Part of a small language model's weights: width 128, a variant of Adam for these matrices.
Each number is 200 + 30 x the weight over its row's rms, rounded and kept within 0 to 999. Layers, rows and columns count from 0. The size before them is the row's rms in percent of the matrix's.

# v: layer 2 attention value, 128x128, rms 0.0831, rows 102-127, columns 0-127
# o: layer 2 attention output (transposed), 128x128, rms 0.0847, rows 102-127, columns 0-127
# gate: layer 2 MLP gate, 320x128, rms 0.0593, rows 0, columns 0-127
# up: layer 2 MLP up, 320x128, rms 0.0573, rows 0, columns 0-127
v102,089,199,180,181,216,202,177,206,237,121,176,225,212,196,247,175,203,201,232,234,202,142,166,198,199,186,202,190,211,182,207,192,165,203,140,198,200,223,206,231,169,238,193,164,169,201,160,193,216,156,218,170,188,201,202,205,226,169,190,162,225,196,246,254,194,190,198,163,186,223,237,159,206,195,170,216,206,236,220,176,140,237,209,294,154,236,195,217,179,216,195,145,272,178,212,214,233,189,205,247,222,204,230,163,192,102,171,209,241,187,226,192,208,157,214,242,217,171,234,226,230,201,165,170,163,194,245,189,193
o102,091,228,166,175,162,212,224,218,120,197,172,195,203,212,229,201,189,198,201,234,169,249,174,179,198,211,194,254,189,174,270,207,154,185,180,206,229,209,185,228,259,267,125,187,214,251,241,212,197,200,206,169,201,220,179,191,184,167,171,209,160,179,153,215,198,158,133,189,205,189,136,181,146,178,232,172,196,124,170,212,222,206,199,185,190,174,219,174,186,209,220,217,177,216,204,136,171,145,245,177,153,209,220,221,203,217,184,224,220,165,182,175,252,182,225,212,187,207,188,172,181,198,203,212,208,213,171,155,248
v103,093,214,246,216,233,201,197,189,191,200,245,260,183,197,217,152,209,160,155,193,233,284,152,193,205,192,249,187,178,212,186,168,173,178,226,188,212,192,180,204,201,253,220,198,183,212,188,180,203,211,235,245,211,181,186,176,191,207,255,235,194,193,181,174,175,236,204,217,247,199,138,255,261,213,210,210,227,195,178,221,185,207,233,213,157,179,220,174,226,193,141,160,176,205,203,199,179,227,238,193,200,216,248,226,185,224,235,197,211,183,222,225,165,199,169,180,110,239,208,192,173,148,175,169,275,251,224,239,237
o103,094,213,184,135,222,194,230,146,207,217,195,241,111,228,143,202,221,236,183,137,238,209,167,188,158,229,245,223,206,233,217,226,253,214,224,228,182,133,220,146,226,182,171,193,219,186,161,218,176,219,209,236,171,156,196,205,190,219,206,170,202,203,223,233,263,130,221,175,193,157,176,206,215,196,194,191,229,227,213,242,248,146,214,208,212,178,172,209,223,183,182,162,234,171,215,178,191,178,219,174,245,213,189,203,153,199,217,193,158,204,166,205,211,174,154,240,215,203,242,184,158,206,251,181,205,203,180,216,232
v104,103,176,201,225,102,189,191,190,206,237,222,195,170,199,89,161,188,215,189,163,250,226,179,198,169,147,232,206,182,175,210,149,183,231,186,240,198,216,231,147,189,164,231,187,163,207,158,173,217,205,214,211,210,168,193,140,177,204,191,218,232,170,182,152,193,187,220,184,168,216,154,249,192,189,231,208,220,199,210,208,194,169,225,224,184,192,187,196,243,229,237,205,203,172,205,193,153,162,230,224,245,244,211,199,195,228,225,146,201,162,180,222,148,246,160,214,194,207,205,232,187,188,116,170,182,210,197,213,184
o104,099,231,224,175,227,192,226,231,201,197,217,206,172,191,178,242,217,242,192,192,210,182,234,302,198,227,201,182,146,251,194,158,193,235,197,167,215,237,205,191,194,186,186,200,237,179,243,166,173,243,187,218,129,199,227,175,174,216,202,166,183,226,230,192,205,197,206,235,202,231,208,197,184,194,185,168,244,244,218,152,207,162,153,178,214,178,257,222,181,165,166,212,182,205,229,197,184,200,147,190,238,183,183,212,203,206,181,237,175,221,188,274,235,186,191,157,161,146,169,198,168,238,268,260,217,164,210,225,253
v105,098,197,249,162,219,204,188,228,193,212,154,237,193,221,195,114,219,200,206,224,218,259,166,189,170,207,245,188,185,165,208,240,193,167,209,182,205,192,213,205,198,231,214,169,189,212,234,161,182,167,207,186,211,174,204,196,147,192,213,213,174,201,181,172,180,228,145,256,222,267,206,214,178,192,189,218,195,173,185,214,160,188,206,239,154,188,181,170,132,251,194,206,138,137,167,213,183,226,192,229,211,150,232,226,168,233,239,182,192,216,219,205,178,171,206,181,231,175,167,160,238,186,174,202,173,284,219,122,221
o105,093,149,216,209,216,206,212,143,208,234,248,160,145,241,217,185,179,251,203,160,202,182,238,87,214,238,230,247,194,139,207,203,196,208,207,246,162,245,194,191,212,192,159,198,178,239,193,207,240,207,211,222,232,176,172,165,174,177,257,212,193,194,225,189,198,221,251,146,182,161,205,178,196,181,172,172,203,201,199,230,226,209,169,225,186,187,189,182,189,157,197,184,236,210,219,228,186,187,187,188,111,217,172,209,130,190,217,211,190,200,243,182,232,200,169,189,161,255,223,202,181,200,225,165,213,192,178,236,236
v106,098,179,148,180,174,194,158,214,260,183,248,180,205,172,180,232,176,140,175,248,266,185,192,206,186,204,162,142,189,235,214,182,170,198,173,166,198,251,189,168,269,213,245,176,217,206,188,199,232,154,225,203,177,198,205,196,221,214,235,237,224,198,238,233,178,234,172,190,193,131,268,201,185,214,182,229,167,170,205,222,216,210,235,227,166,169,196,199,244,166,182,192,202,207,192,219,157,232,225,166,209,182,145,215,168,222,194,160,226,137,194,205,234,202,214,194,207,220,180,185,238,240,167,175,173,165,190,270,162
o106,102,216,165,219,186,173,253,218,154,219,135,212,180,140,189,217,188,176,235,180,173,221,198,297,221,217,219,240,200,225,214,189,183,147,195,181,304,187,199,196,189,223,194,217,150,218,243,212,202,178,227,208,237,192,242,215,197,173,223,143,159,179,212,169,164,240,170,190,246,233,163,209,181,179,180,148,212,186,222,211,198,218,180,199,247,205,199,188,190,199,142,187,192,195,210,184,197,192,245,213,161,222,229,193,219,170,230,170,171,230,211,230,249,186,222,219,232,185,168,200,178,153,210,230,196,220,201,123,165
v107,080,202,271,238,151,146,199,208,188,162,228,222,190,174,175,204,183,228,172,204,231,180,188,205,237,183,180,162,221,252,205,139,152,198,157,183,196,225,230,178,205,198,235,147,197,247,163,163,205,184,187,172,216,206,178,184,210,203,271,199,180,148,214,199,195,231,230,211,152,175,153,223,242,166,210,221,243,234,175,188,213,191,254,176,202,188,247,189,226,179,183,227,217,240,231,194,185,235,196,157,192,247,173,187,224,200,188,155,234,202,173,226,259,228,149,225,143,215,192,214,219,185,192,217,268,246,185,245,197
o107,083,191,170,174,209,234,190,215,191,201,220,216,210,206,199,210,234,182,232,154,208,189,136,248,235,211,174,192,175,255,232,194,286,208,245,170,309,109,219,144,252,162,181,226,228,158,162,214,138,194,198,229,190,156,184,225,212,193,182,176,190,184,204,222,219,149,221,159,227,171,186,233,198,161,181,177,213,241,189,237,200,193,218,175,208,182,221,233,222,209,191,185,199,167,202,175,198,163,210,182,287,188,235,220,186,239,232,180,184,208,195,250,214,178,228,192,228,185,197,202,187,215,205,194,208,188,227,201,191
v108,100,200,223,205,190,251,167,241,108,222,277,257,197,223,154,214,215,175,225,186,188,205,181,194,198,144,219,191,175,268,207,195,202,172,228,185,201,150,193,147,206,200,218,222,189,195,179,213,161,215,202,198,229,202,166,241,169,210,274,195,185,177,184,254,194,217,239,166,198,204,236,187,205,215,215,226,159,207,219,226,184,193,203,177,212,199,195,141,247,173,253,210,241,202,179,230,206,193,185,150,204,258,168,229,235,212,224,211,209,226,257,184,223,203,141,191,172,187,240,243,212,208,213,237,258,199,152,183,185
o108,099,216,231,206,226,174,181,155,262,182,170,200,213,201,207,220,208,211,200,171,200,213,228,260,156,179,217,213,182,230,199,147,211,232,136,235,151,146,221,163,212,208,218,200,202,221,154,212,164,224,188,176,127,150,174,206,192,189,195,211,217,228,139,202,228,166,236,169,216,179,245,258,175,171,181,187,193,216,177,196,249,198,185,187,251,218,213,253,233,211,208,113,213,214,200,163,206,222,210,199,201,223,207,217,192,193,209,182,151,176,191,254,206,227,257,231,210,154,205,183,181,149,120,221,184,178,198,219,213
v109,092,197,212,204,126,173,189,192,151,255,216,193,185,246,188,169,176,207,213,169,213,183,244,191,206,165,197,250,183,168,190,148,257,148,237,259,202,224,202,195,185,164,184,230,149,181,202,197,221,228,187,186,183,154,220,199,202,224,152,172,171,218,168,114,216,207,249,196,159,163,161,173,209,231,208,169,162,198,124,175,171,209,204,118,255,201,187,209,209,191,226,191,178,241,208,207,173,247,218,184,227,233,187,211,171,188,156,193,204,259,177,152,228,198,166,203,179,189,181,195,206,209,189,197,209,206,162,174,177
o109,097,184,255,243,253,241,163,226,224,218,207,215,256,187,193,179,254,204,209,196,191,187,169,185,222,151,181,157,231,248,161,204,189,274,179,143,250,223,182,172,157,182,252,194,208,91,142,183,192,235,219,215,179,240,171,170,209,174,186,230,195,192,219,216,228,197,236,208,212,205,240,193,212,204,182,207,218,225,187,183,207,253,186,195,182,235,186,209,192,225,224,223,202,212,153,177,216,192,176,202,286,140,191,227,234,167,229,199,218,192,175,202,169,174,203,188,149,168,198,196,208,224,203,202,201,185,215,242,159
v110,103,206,213,218,177,205,172,217,196,215,158,244,211,203,210,162,171,233,235,211,201,260,189,191,150,178,200,219,196,199,196,225,223,183,216,235,202,115,231,168,182,213,125,250,202,148,206,215,181,184,218,177,190,198,233,207,137,209,198,159,132,242,176,172,200,208,184,244,220,212,204,196,249,213,191,149,196,182,185,187,160,199,148,186,222,195,169,145,199,244,193,180,162,207,234,178,135,183,191,246,209,199,217,245,204,197,211,236,169,266,211,164,142,180,197,195,161,154,219,220,170,167,221,202,243,237,190,150,211
o110,100,160,248,214,280,238,181,171,225,250,210,230,202,248,193,210,229,189,191,201,228,196,164,111,218,200,207,189,190,179,194,160,160,264,141,185,151,212,204,206,208,175,250,207,186,195,144,213,195,259,231,206,174,204,207,215,184,202,167,275,256,206,189,239,252,188,188,213,210,210,262,208,177,186,232,207,219,201,197,215,212,199,186,208,195,197,157,166,194,180,234,199,246,157,192,186,272,192,163,176,235,215,180,234,165,205,199,223,183,179,238,190,142,216,177,197,173,229,231,186,222,224,175,198,200,191,228,247,236
v111,107,209,205,161,180,220,203,277,220,195,186,153,209,223,200,149,205,226,225,277,230,193,201,203,217,201,172,163,216,170,209,175,220,229,168,173,202,203,219,158,226,155,212,164,244,187,232,228,170,209,204,217,196,235,240,239,194,196,235,186,235,194,239,210,224,185,124,235,179,273,222,245,144,232,209,187,198,188,176,186,260,173,207,177,203,202,190,210,121,281,237,242,188,170,174,198,217,208,196,213,181,184,211,206,177,224,227,176,159,199,179,240,175,212,218,206,210,139,199,174,211,232,170,241,147,230,219,210,195
o111,107,153,209,266,216,185,194,226,231,222,235,156,164,170,243,218,180,188,211,194,194,178,235,246,232,230,224,220,149,178,218,197,188,181,210,174,184,241,217,226,186,171,199,206,199,276,245,176,236,206,203,227,278,222,184,162,176,206,178,184,177,176,193,205,143,265,213,207,172,207,239,163,185,218,173,191,202,232,235,158,152,206,146,194,200,191,199,190,190,146,232,204,195,213,219,241,176,232,130,218,132,214,173,204,197,220,180,189,199,209,255,129,187,226,222,212,209,217,193,232,247,223,184,169,251,186,196,177,229
v112,095,184,243,242,191,166,180,213,223,219,189,184,172,176,218,168,197,236,183,191,207,184,191,194,163,206,178,168,168,208,194,207,230,209,220,244,206,166,233,186,223,214,223,239,261,217,159,175,207,239,239,160,210,142,208,216,212,189,230,156,220,198,216,159,210,224,217,171,244,208,175,161,181,169,172,218,157,169,232,190,176,194,164,235,277,261,210,194,266,148,231,175,216,261,192,210,175,188,177,259,219,130,187,155,206,190,201,189,173,222,201,179,198,140,166,202,219,186,183,202,165,274,212,223,159,228,152,215,192
o112,091,160,178,200,187,186,152,188,206,189,226,244,206,211,185,224,138,240,281,174,200,184,210,198,182,202,168,185,178,166,182,142,171,243,206,198,154,260,199,227,179,204,210,175,203,213,227,185,202,181,187,174,200,234,155,192,227,217,202,186,127,254,212,200,231,239,191,178,218,251,227,226,269,145,204,159,200,181,166,200,210,183,195,186,210,224,207,183,261,215,195,191,191,186,169,149,261,210,162,151,223,186,207,196,237,147,179,206,241,183,223,224,219,211,201,185,188,231,178,140,160,177,196,187,149,277,192,197,177
v113,090,198,208,262,161,162,177,217,220,195,160,224,211,203,219,157,152,210,172,234,209,204,226,201,181,187,239,198,180,201,197,161,182,187,171,191,216,201,193,196,189,200,133,227,207,213,195,182,180,189,226,187,191,263,195,139,199,197,232,205,191,204,203,184,192,197,225,142,182,156,145,180,244,207,201,219,156,223,173,167,207,208,216,268,253,203,242,189,284,137,219,176,242,201,203,196,218,221,189,244,246,288,229,205,235,156,219,167,221,202,220,180,201,238,179,253,160,197,242,242,188,166,172,247,237,193,186,204,191
o113,089,197,222,155,192,214,204,223,211,220,200,230,232,204,196,265,219,215,150,137,205,211,156,282,201,193,171,188,197,247,261,202,223,273,184,171,233,125,210,182,229,264,233,188,213,183,147,235,167,223,191,181,128,185,187,209,179,210,193,191,155,226,172,233,278,165,193,205,232,219,218,195,160,179,210,232,231,190,190,227,231,213,225,180,205,200,185,175,202,212,200,205,191,189,207,165,238,170,182,149,247,163,239,216,174,231,235,232,183,184,180,246,199,173,187,223,198,218,198,166,189,245,223,186,216,207,188,222,162
v114,095,211,210,198,227,197,229,230,176,190,145,187,213,214,197,250,193,209,204,220,180,160,184,204,237,196,214,275,211,214,190,198,242,214,208,162,214,208,177,202,180,210,178,238,209,214,250,219,131,221,177,213,213,296,159,137,164,240,197,200,173,189,180,176,209,188,173,222,181,206,166,160,252,235,213,211,189,228,168,193,198,208,198,204,261,197,217,169,118,193,218,190,146,217,201,195,211,215,169,172,169,240,154,252,208,148,192,245,148,240,208,187,237,218,216,237,161,215,181,180,205,210,202,237,263,189,171,161,229
o114,098,165,231,213,198,238,170,172,205,197,259,186,252,263,213,178,234,233,135,217,232,191,149,156,202,177,193,195,232,217,218,208,231,218,183,212,175,160,224,172,192,156,216,220,226,174,120,219,200,196,192,176,220,206,219,200,195,163,194,225,210,194,191,208,198,166,234,159,172,154,239,164,173,215,229,289,202,203,209,191,209,206,210,185,154,197,176,243,186,242,239,202,229,195,184,214,226,207,178,244,201,154,221,177,196,273,226,177,197,206,201,208,128,179,156,197,242,210,239,191,217,221,150,152,195,195,222,243,147
v115,093,182,141,226,182,225,199,165,226,208,226,164,194,170,219,238,198,220,211,213,203,185,202,201,223,156,221,247,214,218,201,212,193,240,217,254,181,155,202,236,236,143,215,176,197,209,170,187,240,174,226,213,178,208,185,207,270,168,173,196,176,194,157,261,171,106,226,183,199,207,205,225,205,260,207,186,245,239,216,194,237,218,201,170,187,180,176,245,243,203,194,199,212,237,241,173,203,225,245,229,114,191,204,203,204,151,175,231,220,178,178,187,141,221,172,211,203,212,264,229,191,187,220,160,217,148,233,225,183
o115,087,274,204,222,150,212,261,208,195,211,168,213,197,175,200,203,173,134,193,238,221,204,138,240,236,213,205,212,220,215,171,240,193,185,134,158,240,202,175,186,159,239,200,202,174,130,240,186,191,225,203,163,203,204,234,243,163,238,130,205,255,182,220,190,212,173,190,219,183,203,179,188,222,213,222,222,174,135,203,107,184,184,206,200,199,203,236,181,200,161,201,189,177,188,195,200,185,180,182,165,209,196,198,211,248,228,177,210,193,210,144,196,166,234,209,155,200,161,150,185,235,186,248,230,174,212,189,175,236
v116,090,208,176,193,191,219,169,147,235,117,252,209,218,195,258,216,190,211,179,195,259,201,190,189,178,227,150,211,219,226,184,246,184,200,234,222,185,224,256,210,216,248,210,218,211,198,191,189,249,163,190,147,176,155,244,226,237,211,221,177,162,250,210,239,178,178,227,203,221,168,233,189,218,155,205,198,221,160,156,215,181,215,166,180,194,205,180,200,258,166,167,193,221,243,221,197,171,186,211,184,203,166,157,233,221,197,145,258,248,142,231,227,218,203,252,200,225,212,146,223,214,200,230,170,222,199,208,251,177
o116,094,174,207,205,173,188,219,196,130,219,189,256,229,141,159,197,207,126,259,216,179,228,159,115,199,222,175,236,221,228,190,174,200,182,209,154,257,175,207,181,197,211,222,220,155,217,191,221,203,185,237,206,232,177,231,254,209,183,181,219,221,176,217,170,167,188,149,234,229,212,138,253,235,177,197,150,219,174,234,234,190,251,262,207,225,195,193,216,206,189,189,200,185,161,187,159,227,202,247,198,190,221,231,199,188,173,187,183,152,186,175,206,233,176,207,206,212,210,178,187,189,157,188,213,194,242,228,123,194
v117,112,231,214,206,229,173,194,244,169,207,259,245,200,211,225,153,205,197,171,241,178,218,148,203,204,189,196,115,167,208,208,184,156,197,214,173,207,231,189,142,212,240,198,214,199,193,193,229,196,213,185,223,202,191,203,185,187,174,232,249,224,163,223,213,197,276,218,212,237,199,269,239,196,207,215,226,155,185,240,195,192,182,269,236,147,153,223,172,200,167,188,209,246,180,172,211,191,259,247,143,248,194,210,183,232,212,236,200,236,184,198,213,163,219,138,165,146,187,210,192,154,214,205,196,219,204,227,243,192
o117,108,227,141,134,211,167,215,150,209,208,182,197,138,196,195,240,191,212,218,161,161,202,257,315,180,205,262,204,222,232,237,194,216,193,198,226,209,149,173,181,236,207,197,177,201,251,194,198,203,208,225,231,150,178,170,190,215,229,216,152,167,203,177,234,211,153,191,209,190,147,171,240,200,167,171,177,218,246,212,223,188,158,164,198,253,227,202,188,228,196,191,177,206,210,231,173,220,201,236,215,246,239,197,229,157,163,227,208,177,194,215,204,233,191,220,252,249,193,197,175,181,135,201,226,229,203,188,205,194
v118,081,221,221,190,164,208,226,252,224,221,199,233,183,172,219,149,178,218,212,204,201,230,234,194,182,171,181,225,213,217,194,144,239,200,214,221,205,212,210,203,245,186,182,276,216,206,221,179,180,177,210,201,204,251,216,164,197,266,233,217,121,197,173,148,209,172,180,250,154,170,204,202,207,251,213,155,166,171,194,195,160,204,175,141,238,198,209,171,163,203,259,206,125,199,182,206,159,218,247,197,231,221,173,253,173,173,203,210,262,206,252,199,215,227,226,193,225,184,166,171,201,209,207,233,262,219,168,166,213
o118,085,193,245,195,237,231,150,114,191,276,229,207,215,198,192,206,279,193,226,204,228,192,185,132,228,229,201,210,194,206,206,180,220,257,184,186,221,205,204,181,151,150,226,213,206,160,169,201,204,222,229,217,212,182,226,188,202,197,207,222,193,198,240,209,212,223,248,218,243,186,277,155,211,211,210,241,232,219,202,192,200,271,187,218,227,197,166,205,169,224,233,195,193,156,162,163,255,184,191,206,167,147,184,204,161,234,224,222,140,205,192,186,173,185,203,185,169,209,240,216,205,175,185,179,209,208,254,245,145
v119,089,233,143,216,146,171,208,201,205,169,185,213,176,191,202,202,180,232,190,216,197,247,196,206,235,217,251,180,206,169,189,215,223,229,152,229,191,225,231,201,172,204,219,149,172,171,136,243,218,170,209,183,184,215,174,171,192,216,139,195,183,159,139,208,190,222,169,197,199,141,231,182,260,236,213,137,228,193,257,192,213,164,217,216,198,190,167,217,208,191,188,191,193,200,255,174,171,231,185,273,167,195,201,202,145,115,197,166,214,170,168,169,132,188,192,239,163,194,229,225,157,191,182,171,211,177,207,229,198
o119,093,268,145,183,225,222,241,251,191,224,230,219,174,194,185,190,192,180,208,236,202,187,172,217,248,179,224,181,191,232,241,188,161,208,184,131,288,185,152,215,231,193,187,247,202,185,198,168,194,256,245,189,142,196,230,243,172,192,142,191,198,232,221,207,233,165,176,227,171,172,183,196,157,209,263,240,210,167,176,188,214,195,166,228,200,221,215,180,191,211,194,211,203,173,153,209,217,180,254,152,270,196,204,241,228,208,206,233,161,226,210,237,177,190,153,162,219,172,187,198,188,235,199,196,225,216,201,174,244
v120,093,187,216,248,170,171,198,197,187,231,218,185,194,193,214,170,188,272,178,208,248,205,178,212,184,183,201,143,170,224,186,171,151,255,265,212,196,180,257,195,224,261,244,225,233,211,169,214,175,184,214,166,215,183,248,225,185,214,224,211,234,173,156,167,184,231,203,128,246,247,169,205,197,191,181,195,195,192,232,170,193,189,214,225,199,228,226,162,249,222,217,205,222,212,196,220,216,214,211,228,221,172,205,148,207,198,225,183,205,150,180,207,126,216,182,207,183,203,214,220,118,269,137,178,197,203,243,235,173
o120,091,223,165,184,186,191,212,184,184,206,243,214,166,183,183,254,153,200,208,195,198,187,173,295,171,255,190,182,163,185,265,146,184,240,169,196,163,253,175,207,203,157,169,177,203,215,199,171,202,214,177,235,149,214,177,206,233,249,183,166,152,209,234,209,232,172,170,207,177,196,179,222,231,157,190,165,236,246,180,207,160,133,195,176,257,222,211,215,240,169,184,159,186,221,179,154,223,181,208,174,232,224,212,218,193,184,155,237,188,222,184,227,223,218,182,155,197,229,176,193,174,215,244,202,204,274,191,185,236
v121,103,213,251,214,150,182,193,222,162,198,154,163,210,231,196,217,182,215,229,163,138,128,227,199,223,195,198,225,196,170,201,141,229,196,195,219,206,165,200,179,109,144,171,179,219,192,208,206,180,230,189,185,203,197,200,189,177,179,181,174,226,190,241,209,231,183,243,148,174,244,150,186,222,162,232,258,181,215,179,195,201,199,209,159,288,225,191,224,169,216,237,239,249,195,177,198,259,213,161,182,193,228,163,181,234,219,218,178,172,267,187,202,231,256,190,178,237,192,226,203,190,213,203,232,178,224,221,204,188
o121,099,164,231,236,209,226,172,239,265,173,224,210,303,209,228,218,184,211,177,212,204,184,248,287,194,132,171,151,207,190,193,220,206,232,185,185,174,203,226,181,231,195,234,199,198,202,179,201,170,191,178,189,169,215,151,168,205,198,177,221,194,212,110,179,176,208,231,189,190,216,242,211,190,210,165,219,190,229,211,180,184,218,161,188,154,201,201,251,224,192,265,221,192,232,209,227,181,207,141,177,255,179,211,170,200,208,172,175,260,142,178,210,189,220,238,196,186,195,205,200,252,219,174,221,232,182,184,240,169
v122,097,177,154,190,215,213,163,236,185,219,154,159,207,210,191,267,175,234,225,188,161,145,227,207,192,184,194,222,163,242,203,186,245,210,185,175,202,201,231,210,232,151,190,176,183,235,278,210,185,160,188,205,180,265,185,256,196,242,243,172,141,195,209,207,200,209,169,249,207,192,180,184,166,240,192,206,163,207,182,186,239,190,182,221,209,159,196,196,132,220,193,199,158,205,196,201,224,173,163,214,235,202,220,192,193,207,190,166,181,264,161,206,184,208,224,244,163,182,209,190,223,164,222,181,203,233,187,82,196
o122,096,183,212,210,242,218,193,240,186,192,234,158,187,217,222,157,217,193,163,219,177,189,179,299,239,235,136,178,168,135,222,202,197,220,223,203,240,213,167,203,183,206,221,231,216,151,145,208,214,196,188,172,211,215,190,180,146,152,186,274,231,148,203,201,189,220,195,135,172,218,267,199,172,197,181,258,169,207,226,194,204,196,216,207,172,205,180,169,192,197,211,232,239,195,181,235,207,217,161,203,166,209,175,179,218,213,231,214,194,197,248,157,150,225,176,159,205,218,213,186,247,257,144,201,204,173,183,245,191
v123,087,196,205,216,202,171,239,160,244,235,185,211,188,188,183,179,187,176,143,205,172,161,185,192,188,199,225,239,235,139,199,237,191,155,183,240,196,241,249,241,235,203,229,222,171,212,202,175,268,184,190,191,200,157,192,179,260,251,177,211,175,185,190,207,199,209,187,182,220,201,209,226,186,170,185,110,221,191,183,213,217,182,214,243,185,215,212,260,201,160,205,219,150,218,200,137,158,186,225,247,184,148,235,169,159,170,168,200,196,186,162,255,180,160,159,249,241,198,178,258,212,177,216,220,173,220,157,197,208
o123,088,164,171,170,190,161,176,228,170,212,211,160,192,196,193,172,235,217,240,188,204,182,193,92,267,210,201,178,184,220,162,193,202,193,251,160,290,234,161,206,163,206,215,207,241,186,215,194,189,184,185,163,194,188,208,200,195,159,210,207,196,222,252,200,244,195,207,225,164,188,167,191,259,203,197,207,208,189,225,192,232,285,225,210,185,193,191,112,227,208,166,230,174,170,229,234,226,159,199,176,216,187,146,232,216,212,224,221,201,206,220,175,209,178,170,153,176,179,192,190,200,223,266,181,195,235,204,171,238
v124,092,194,154,193,201,258,288,207,241,201,204,216,178,222,250,248,151,221,203,212,172,254,193,209,201,206,225,203,167,195,198,237,238,240,179,218,206,172,198,207,210,208,187,221,201,189,220,229,181,155,222,232,193,286,191,176,160,237,219,243,164,179,224,153,203,190,193,197,210,202,236,195,205,268,182,140,203,193,271,159,168,187,185,207,176,194,202,128,195,216,225,229,160,208,178,148,177,203,181,254,238,174,189,211,183,186,202,212,160,224,247,195,184,206,199,245,200,163,195,239,198,215,225,195,191,162,186,122,197
o124,088,205,169,173,216,206,136,132,185,260,220,160,205,199,205,184,250,211,160,219,202,196,181,220,186,182,176,214,187,167,207,149,125,235,187,155,158,262,176,242,167,189,223,222,174,201,203,191,219,202,206,202,138,237,200,211,180,198,183,242,239,178,223,227,226,194,186,232,162,194,244,168,156,186,249,236,189,187,242,180,214,221,185,188,205,186,177,189,232,239,221,234,197,167,252,230,251,199,247,189,165,194,194,206,173,258,222,225,137,221,225,190,145,249,180,163,185,193,222,180,209,223,174,219,183,220,257,225,194
v125,089,204,227,205,167,173,210,183,243,236,223,184,190,223,241,173,176,186,215,243,193,225,166,199,189,177,180,221,220,160,195,221,175,210,222,231,190,192,191,212,186,218,190,218,223,160,193,194,223,199,218,212,205,141,229,205,178,153,156,228,197,263,170,193,202,220,142,195,195,182,279,193,195,197,194,122,229,156,192,207,167,225,221,210,157,230,188,238,234,249,188,188,192,238,217,170,125,210,221,193,140,162,164,186,123,174,144,236,151,196,193,179,219,153,172,192,241,195,203,197,192,200,140,159,165,164,203,252,194
o125,086,175,169,208,191,218,228,203,202,214,173,198,221,193,184,200,228,150,220,206,216,181,172,80,237,168,264,187,196,201,162,179,147,202,135,147,234,292,181,218,198,181,199,170,189,170,236,215,193,222,196,216,269,230,234,206,267,211,200,170,177,178,213,187,196,183,169,233,198,225,143,157,235,198,241,185,191,174,178,178,199,210,146,200,208,151,181,177,197,203,205,186,175,164,205,192,225,192,232,221,209,200,201,237,247,163,214,208,218,235,215,168,171,196,207,193,166,182,190,228,196,162,221,211,202,250,227,145,227
v126,087,187,127,185,168,224,164,202,234,126,208,219,201,202,228,202,180,158,166,209,213,140,201,200,157,181,156,209,213,228,190,179,185,171,152,179,196,222,189,191,253,207,231,187,172,214,208,186,246,188,223,169,170,194,182,207,230,210,240,172,148,200,225,234,153,208,222,223,206,166,213,203,190,225,173,247,148,199,194,180,197,201,186,274,235,226,202,232,259,149,231,198,215,217,195,207,174,203,205,241,231,176,168,167,208,160,163,163,264,203,218,201,266,184,219,205,158,239,162,218,240,176,127,207,200,183,180,177,159
o126,090,194,199,197,155,199,200,243,140,229,193,236,189,186,189,194,193,157,246,189,176,245,181,221,194,210,174,244,162,170,208,185,215,194,208,206,344,179,202,190,208,251,193,211,188,203,226,208,150,164,211,151,214,205,206,222,177,140,223,235,147,200,210,190,235,172,201,185,203,247,175,203,160,175,184,191,216,136,175,224,232,249,218,190,228,183,206,181,179,220,155,208,193,189,191,155,222,138,223,198,172,193,244,195,192,165,231,190,136,181,205,195,236,188,207,232,198,176,169,146,158,183,221,193,174,219,195,160,178
v127,082,194,161,215,179,134,231,228,210,245,182,157,207,175,170,161,203,198,195,256,215,190,178,205,217,196,205,168,153,169,195,160,239,221,218,202,200,246,242,170,196,214,218,183,250,256,214,200,234,177,219,190,169,217,201,118,203,244,206,217,204,111,171,144,208,221,188,142,189,204,196,197,172,188,250,233,154,215,215,202,189,197,220,201,235,125,200,236,179,200,227,161,179,165,203,209,224,205,197,191,245,209,222,183,189,178,248,204,213,140,157,154,230,235,185,221,235,194,209,192,156,220,158,222,183,210,185,235,244
o127,082,231,177,206,213,170,214,186,177,165,246,226,153,184,229,230,166,267,222,179,168,209,206,235,244,198,204,194,213,229,288,222,172,230,216,158,241,237,149,202,172,185,208,198,183,164,190,211,222,206,233,204,166,217,258,182,225,203,202,138,123,240,226,207,176,251,199,217,218,181,186,202,236,175,195,223,223,224,239,170,173,170,184,220,219,244,224,159,207,182,166,222,173,230,138,184,180,208,192,239,211,180,165,188,197,225,212,215,200,239,185,241,231,146,201,195,247,210,189,186,226,252,258,180,240,197,169,212,155
gate0,161,207,175,247,195,269,190,205,181,200,150,272,177,158,233,165,146,201,183,157,185,235,183,175,242,242,256,151,180,203,170,201,241,163,199,198,174,178,197,131,250,182,198,168,223,180,231,217,214,189,204,199,216,251,179,235,213,228,195,170,118,221,239,171,186,210,191,240,217,218,226,192,218,193,137,197,162,205,206,169,190,214,191,192,182,146,141,174,179,197,209,186,178,248,197,209,230,182,221,202,218,150,179,128,204,188,264,181,188,204,204,142,208,172,177,226,195,204,239,198,187,206,170,181,201,208,186,202,208
up0,146,219,243,186,167,160,220,218,233,181,203,233,237,182,163,186,262,207,212,213,213,194,238,123,177,193,139,225,230,195,203,197,171,179,184,190,215,244,232,188,192,158,194,252,190,189,144,203,217,219,196,204,198,192,241,165,164,185,192,184,229,152,193,188,209,252,190,181,159,228,174,260,181,179,208,164,284,218,239,260,225,229,171,184,196,216,249,245,179,164,195,203,219,165,172,205,181,238,199,205,169,178,212,203,169,203,211,129,202,184,201,282,206,202,206,214,206,226,181,209,153,179,210,251,158,234,217,202,164